config = dict(
    n_layer=10,
    d_model=64,
    n_head=2,
    n_kv_head=2,
    head_dim=32,
    d_mlp=192,
    vocab_size=1024,
    activation='swiglu',
    norm='rmsnorm',
    norm_place='pre',
    norm_eps=1e-05,
    positions='rope',
    rope_base=6890.0,
    rope_fraction=1.0,
    qk_norm=False,
    attn_scale=0.177,
    bias='none',
    tie_embeddings=False,
    parallel_block=False,
    init='normal',
    init_std_qkv=0.0755,
    init_std_o=0.0169,
    init_std_up=0.0755,
    init_std_down=0.00975,
    optimizer='soap_variant',
    lr=0.00522,
    beta1=0.95,
    beta2=0.95,
    weight_decay=0.083,
    lr_head=0.00624,
    warmup_steps=200,
    schedule='wsd',
    decay_fraction=0.913,
    decay_shape='linear',
    final_lr_fraction=0.05,
    batch_tokens=[8192, 16384, 32768],
    seq_len=512,
    doc_mask=True,
    train_tokens=80420000,
    steps=4988,
    dataset='wikipedia_en',
)
Each number is 500 + 25 x the weight over its row's rms, rounded and kept within 0 to 999. Layers, rows and columns count from 0. Numbers have three digits each. The size before them is the row's rms in percent of the matrix's.

# layer 7 MLP down, 64x192, rms 0.232, rows 0-63, columns 128-191
108:527517513503478536497496476544432526562467463491481508513512509485495486492512514481513495508502534442497532527492458512499475517509497482523487513533470494527496501479496523510475482498491485
111:538515441536507529484496485513465497453508499468549508504509497499500513534477457490498475524499496507505491463498501515502509525543480498481471516494510492502515517480485510496466446519481464
095:510483492507515521494488521511476505538456466492525511442488493482467490506529495483519479551457484511493484482490544519507512468505484511516518513526426559481477535460495514535533460465516520
099:518502517495492474531462454491457495540491490480507505485553518464466502504510509514492511498461493487511519481497517516514538486507518535513502546530496487558469448489463487509526487482514529
107:509497502509487554463487518487483499528475495503473474506510492488517521471540494483513484484503475504477543441484491509497464573494478489519485495498481541478484515492533484506521501492510500
103:528539476495518491528505525530534528488447507499489537483516508484510467550479495541501489492504513491533510521508506455498506490530542525493509513475509488490541466462520499461503494483514490
105:534500486473513492505466544475502535516448503486494500551427535522484493542545481506549469426475476468489480514534482485523490518487478493517500473497514510462500512477491524459534547541536481
093:501532504482505540489470515538500482519542517536489484517497500493501503510475514520456488528448454502483495477478524520538548545500520512503508508532568443462525502481529494518520516447556551
104:485497490501541492485480496539500471454462497500494486484457495489489512510492534490530490498533495503479527515549454502483510508478485494542501463538515510491481510538519476496502472508467480
093:507514500517504487557526484462523505510484535513494468475522523527503496515525526458536493534495527513509485462549543484542488508515497500458544543535506527494502475473518509531528502501472519
107:489475512500533505465531526499536521529520496526490479485460512496541480459511493490510514462494506525525465554516503510523511457496516523511485486462529527497473526480509522509529525523519467
089:494501471512464499531457490554475505527478504473514495519498536520511437544518492472486549471480532564522503522493501479475522494515513510448539546513542520491509489487463484444501494500477487
100:498503499519502492495531484492507496488505466499522491536516480488512485458508554462485455491474485475567495509504453520482547504522453500501471449488504546539498495477463524518462512490544534
099:472484487505518508538485513479458544468460488477488480510548515490499486487517487503515526465488495533462534498505493545529553516468484503490497505488496475522492453500513501539485511483464484
098:541474525486539491473499491471511506544488486531490533511497545517523481491487491466533531527493490519523523538497518488547451492488554487563479527527478513513523508520514532462482501482481503
104:505493463543533492519519504482500505540494480459497494547508494522505491508512547523448459536503498522483525493513475501512510516496519494471466534522503500518485469486489524507535541483493535
094:524481553555505493528480503494467460511507463537469471481496483495484479474501499478536530513524552506443526465488477483488559528507507452457566506492503511527466505520528536503493508481519495
109:466502505498533483503464496513500490508508465488467524497515483493524517546511506459533506475519500501510487517543476485506511497536467516492533506532526492478514505518512492483490486515514465
092:523473481523530527473491562464467463500477524524487517496519490531521472529570520484503483528494487518468498496482512481494486515508534454487488542519492482498481448509523454520521513511454531
095:456472481480494487523515502470477469530516479483516495550523485522486508502537505500487464494474505511503459518480477512504478515448547537528510523524493491490539496524463520523482481458518536
100:523545499549526511516503515515558515472486461468461506496494482494479487463505500544507493515469466500538484514509528562479475488506551514493464539473484454539444511489490494485455466530424512
093:467485495492508509532517505480505458514493523518457476514544500505530491489492502477557510528493516478520481452502472488519479507544458513540475500537487528453481482476521469535495532496471497
115:525502495514537486508526479487488520447515524480521436497538542458508501507498493477483506499475519494495500495502535534501511523496500450517492526524486500525491470461504485472487493478503516
102:493457477515506526499519517476544527516475535500523491475511532533460493515514550513525485504458413503515530442457484514532463477496486523484498518482475516498511514475447513506495491500475513
098:471499454527519501545479501499495481497482496502472485478506529478510495494493522558517528473515512496525527480509524484548480454505502480491481500552489520528490513436502485532495495473488516
109:520497526500494426536498494526536493507542505503515505498497502531538485498537489518520503526530515482470463489554500514534499551465524487484507504499521513533460449543467469478494501482525484
090:483549486474455501498515506497478519514512510504482509492515503465485538519486499532546480556496490499496518502545529519544494537488491472491477526447519514498516527505474495488489529480463507
102:531501456462465488502515503534500532474463464512490493497492485478486492455544510540478469542521476516482485541491502490497469459533498514531522514543466500498473498481505486526515514520518490
093:475527509470451490466498508472503447489516527522532467488475544502507482465475472477482474490466510494511521483505481510450485539531494480519495556502495491499474481487502482480502490497437479
088:495504503512475495458508435477524523549534530563493493498513459479485498490515514506464510538500513498523503547493508453511479476491502444444459509507477538532494514505490465473519499525460498
095:500464446527531502473560485538488486493473502473455512527499501463494516490497474470494505493478488454489501547533500451448482498473547535470460468443519479535452516477554493480471514518503457
092:510476506501525500503523485497482485485482471491535553511515502495493500544499500494481471481491539476504489492537517449503465497496528519468555488500506506450525491490444487496486483578487522
098:503463477513513503511487486463528523532494517531479524473499533503485500533466503529524487507492521504469512503485510453507532462489507546525526519487515489488509527529451448535472430503490505
104:521536484522477461496538524468502516469518538476465521575525541467472494526470455518522458515485504500503540459499508494518508528507475539474504531507469543518489493498507457508475502484527537
095:494513500526539472531457474554472497463509493484497512521528505492469519509535481515448530470474497462498494491526537501492484483518471522499475495473479529553461532503503432498471523497489486
103:481525508435486521456496497478523489483470521475546490499486514509465519498495470525499512480516521477469485479448521524526539486525473507524510485490498519537519486480525477482472490525503504
098:549459472543514503485533488485514527494499488517494479498516547556522499521518526548509513496509507489489520520512488538472425485548494485479476528495507528472486509468512506489517468514509494
126:509528525470482465515501474510531507520495497475541486470474481505489453465515466500548504495511503505523496509540473480493488486494464524501503475485516493509514520492497500495442542509496473
101:502490471502473445488510503540478471464501531520513497512528479513463544472502490499459514474521547512490461512517468561447473514488524486478486499535496490501501505491495514527513502445494479
090:481513460512455463544484482523514441485499514499495487498486491582520460492547506547485552497515466478457514492481495533485456511484466444493494458492497532529490483459500567487478500487509523
097:508483454452526463476504470488528476536507501474487513517474529497501463508519514498506444469484470483529477466464492512467487482465498510498453489535494502518564526485491499491525545488490508
103:491430491489509490479507533462521505483511476463501478517483508509469492483501514540520500513490477499477505539533484520523517484485513493516479515525500539502521535471491451485495513465477524
099:493491517514493519488479463511545462502489497484513522505529535489506540467505504469498447492485481482499485517489485516507498500481437487489535562454537512526495470487493485473515505480503473
097:497489496511512499490557538476507513531491490472499487508500448539527481513515509510543500507465494461476502503497539496494505480485458458481491511516522534547537527509492547486508512513486496
085:507523500550522503519461520538486483492494484495485492487512510449490499486484473469459480516524477495476467484535497541494518458524505518481541510522486461492503473534525520537514499455504491
094:514519493500523497469505522504491488536481499476497524500572514495458506523451486530549440511465532484499490528495551506489496439494500456472520505481479520515506521493467493485513503499498500
106:498477524497490494507513475476516511499475522499534486503488520448501558507490543482534490506450532496538525455500530489466514544508507506462518459494499524479543478446501495423535488480483488
102:483483527512506525506505487503508544496498534493507471491521461512505483487491545515475510520511495527506507533480513478488480482512513455477493504504510469494523485460475460489489511486496521
088:514549496525509522523472512468519524498494488473526491496513474485506473461489509467483548480508534459481508502503461523509492513556472543559484516525475488480505508506456484472478516499478488
094:528499480469470480491496490497512501499524475518513488478520507487525492458491503537557466548523436499463527527474528472465496512465500526515500495497536477501490473477509504491517483481520447
101:464513530518490503561495505474492508518489463488472485423513511435475465470485512500518511514493532490479497509518528502522512494524531508514503486481491494510497483524481527450492538478488493
109:509483485447506494523492526478512477467484495479489482492477482506538494512541482502528485467531490503490533528478550526483538517570465528537525535481533502505529521504545503515512522482441490
100:516533510553526464500474427468464495493501517504511520494478491500453536513498503513472495487494492479513476520526507471469517532492508527483515451510451519509496501492492517492520486499458527
122:557542490524458498492519488526488498459421490497480459504475570522498428503518495516517505516496502465507477474519477510512473499520487463488472480495492502500476482462480525517483572516508500
111:512505505468491539530540494468486504525521489467475477541499575487503507491502553525522479494495510459503521511503491491531479517489519474470502523511511500514482473461506499479510506513493513
102:538536515529527504510505494508460538517523491491454525501507501508507514509500459497566500475539474483505492512462515499501491532499511481509500478481467554499511531511510497535565459455482505
101:515498468486485520465551524498536537481488531552550448520486500515486495506503517519499501514492530508506490530507520458527514496491488518496472476498503503467479531512520536477536512453481505
088:508490564519493470497491497515492524507458459543503471501534482469468496525497492502499498504450485487484483486521504504491510464548532518526505480474462519481482504497471504504480547498476502
107:493504478492489494501496478495495512461538499527466473504509539506563470512491487490494554502536477469471502535514508511525502485520484492515454501526569490506523496499464523486490505473534521
085:467546457510538481506481503511452466511523575502488515502498492505488538502527478501487480470497507465492474493507494514534511532472523505473554470524529471523512499502481454447494464522500504
089:479541470464490511506512519474561484517506535531454484473527508523470505519473499531505519522461491564496539504483518541479451510511459512511487537509473493542468530440528521476495445495525489
096:524488475511477496493518483530481515483526510489473458494522472502495566515492487461496490519515469503458483470481508508496441501500532512478528490484495496496498533513504483466472524448531470
106:496520509500507510494506487495466505477530512501526553445514480530486466490508565526495468467529485494515493504474497494465482514495510508469505498515507491494486463558479471469418504531511533
100:458478489527514495486529452511460513478496501546492523478485534524524488492559543503486530537507462545483490515476513506528481455481473493465482481504503518550466465489537498491479550504508562